Part of a small language model's weights: width 256, learned positions.
Each number is 500 + 50 x the weight over the matrix's rms, rounded and kept within 0 to 999. Layers, rows and columns count from 0. Numbers have three digits each.

# layer 9 MLP up, 1024x256, rms 0.322, rows 1004-1023, columns 0-127
452516375554466435538450456465453449509455440401548471477558445483455523404507414494520515491470514564484547538493511490508484512493487463505448461570504542468466424431561511491454513487580511528466463574580469505568418479511504550471453501460495542433475609548474472524445561531494505380478602413482546538510469460522525548503555565501515509489500444552474525459505540498426536574502
475483514454536513538552575431518511510456459576544484541532516512526511578475479478563491489487504471450522520408493510549531505514460496508434455525543466497557467432419486599546540524508551515422501471522529446563529528464476545512421542464449508486464518503495540522442499488435471545543520576516470505509587461493551548497490483592549393528529485481519525533578517544483318484460
582476521489530405495522507508540514482462500440543493647506576561482511502455571579551586490557531497558457498454492511543457484487491533410494499489486526561566444471538645559537479499452468483532484522470493497536482504482428458456532485523459521467554535434416432530490530593473419415507518500449455531548544489424491556574459527502431502546500445475490489445530506468495463450486
506446489483462446491454464512481494608546415521428508595488453572590521483510504427518496551572470552554546468410534526574535465493523460547488494469395488604538459515459489487618490451517498453547474477493545521503497525570489506432423543506482550531577534471465516579418497439520475546428462564514551546522531385471439575484389531478408514481484470542447527411555523591491489440485
527467553356528508492633563584500454479529522572507519559644467425553486530451519556655560452410428580502585515443571507581509484467586592423505447495518509530517632465561592457492494541522512500529529491475553438424446546441465448532440559457521572509389513446480639520457499549429490531484491461371503532563503455479453583523510584454528542436593462455462437522446500533478438570555
543493491370473428556515537431556389583502597492477569505509495463416505544596467507471454526423527486541464615462508536505496486410463541496429484501519462407550500459446493492439543490529442422584475444602444487508513432433615525536433435499580521541446484579453566420564530512450430490493552478486485578455507534598571642561479451467522533503481533523452476507569470505411422509489
477550534469530357466561451584569463496500557478626548525525519553481471546524516545518594419586536470445519485521441468514505451486548515423507461514516530564446537458535434487449544477538476522486566412572525407566474467594592447472454540524489420525564583440508429490463455460401502555492552508523572510528459463532407397509430466504533529545611528454427496517514438454418542505481
423450426463527504468450442419447494506536490454480459399518567500512523469469607511554527584469533497490477532561452411524498478505529604484480573468532457364416470525586557503521598559478562586503439532504489480482414560543448532559446511432507480457439478511554511456494460536589423571495514501524515547572563523448578509511537498452505453443455549462504492547404455545478525542559
554461581522544487478554524565401482431403581438437544476474522466550452406502601568449478528419495469482499472517515471513462476516452604594495450534495524511489490490566466564405454501448533500486548528460567557533462467448585546550518529451562562508502559517442524517450564510502550529401499417415566454425488514505549541545414520531526445543453564404505523530465396488477552448514
558544503524516439534419486499454484440458464479429537483528519470552569598519451526493494408414544556512462470500490414455493444435376555489533506467572505490515551502498508515516477558521435552543505480463585497532528474381561556539448387413525504471479438483426528451499520517507572465434459484472465474469406447455486548524562592607405562469526542424539477482519413499494534512471
465478404520576515457543468527472497547561408474485545561537507487490538491491538505484436491575570423489556489561441533560497483511479504522516453422603482526484575563535472560543438527512450490475561490440547484536505422457541552516501494439585471542511465498419492527525533413537613562401542585513538433481607511527543551487435513596516550455505528493436452466491474547544505521505
495478539602462486573460548473408528521552561465477370603467535562570615541521493504418431467472518480533465576468535527520560534475495493424480540450473470524498546507482525471525531464579457574507504523501507468446459516557451441529557458536517558520456463466450464463527537516462497567465458491483473495560510566479478466489422528455537542407502481532530483434523518396497496532535
537445564466439586509534483509541501449408488432497471401390503461596558563493569487463523559512475557505520463562449546441506379520471559419512588440489495560520517511439502492409428454550495493519515482545417506490492473449517563496580439449474491528576495522427460582532565549461523533472499475460488490477492568369555523591482477374620506492491567479564463513447463474477478477530
515453535467561508616468453444485459459473567550538499445487525566576465463541423450422413542485490554486424492583443404500535455428554526431421473456524553517549518488496438449487525470521541479493498570560550492525541468476554488624499590515492480527468447472480536527451449547513564475449490537464498452459463536510453493561503549534504526435519500516487527457493505511508444447580
526542530555445601477447510486471542508570497509562499625382496454506493587558448532529497557488591568485525500450453427451469510407555510475478546482464465459496505452542490488442575497563436528605559445402532470588404583469503509515502484471512465476478463497536478599492514575573420502465466520453463462549415556545523482474467474451424408482612495603491551533510457550487473541437
472506612544455517541522543512543551455564527498495547629556459533524500536450473425406428576514522389428462492528434505528525406537492496579466513489588510515414428467456484436524581526477496418463564528498505528494522541447526524465453509535511538470535530440486655434538542398524441443465457508450571574503432511449452528542470552486442552499587476502493492534391511549434498463513
512480555474432333481549461500475496462462573500608464511495500437499549567531521467475418415453583477552488459457487558482522552505414504459486575548476401536515511509494484497521437554504549557465468489473555494432512565528580572457499345464497515541592547518523491511370528600420585564531543442479548508534520610527441529562476505537501434452477535487476535414611493555449498452558
554473506481472528579533464522522406568451444445503536570553459364470509507476464519489465538461526311563474454506535523552474502447562539422504457356586424459504455548493522532469470553499529494506548502551605530514540515509429521525575386465530454511517569594442461538553509493542531443458426473448412553455493490485566560519494485506485427522594418497562524449449521425494551465440
468457465433530489538471520504472500511402434513545485492436529529468518596538542422498508501602509549455453443518433537460527604480472570609420499583577529526467505552558633510613490584505603522567469441540477492537504462590482540516447498612571536562463520488474490573505438517529434526504568592432524464494521516555470496433541484509530462540534479395526490562413494539539469468471
584561437455509508556545450461479514431550507363556466434505463459497524477465477443617463540518450515501539554485492409523499470444485544572449543519420486458415559458426484591514532490537535505529546476527508510472461509426491528495517409496501517497520523546503586504400468483471517553441486462531517453511558467429482489409447565515513541455541467579520547520565544485435483508389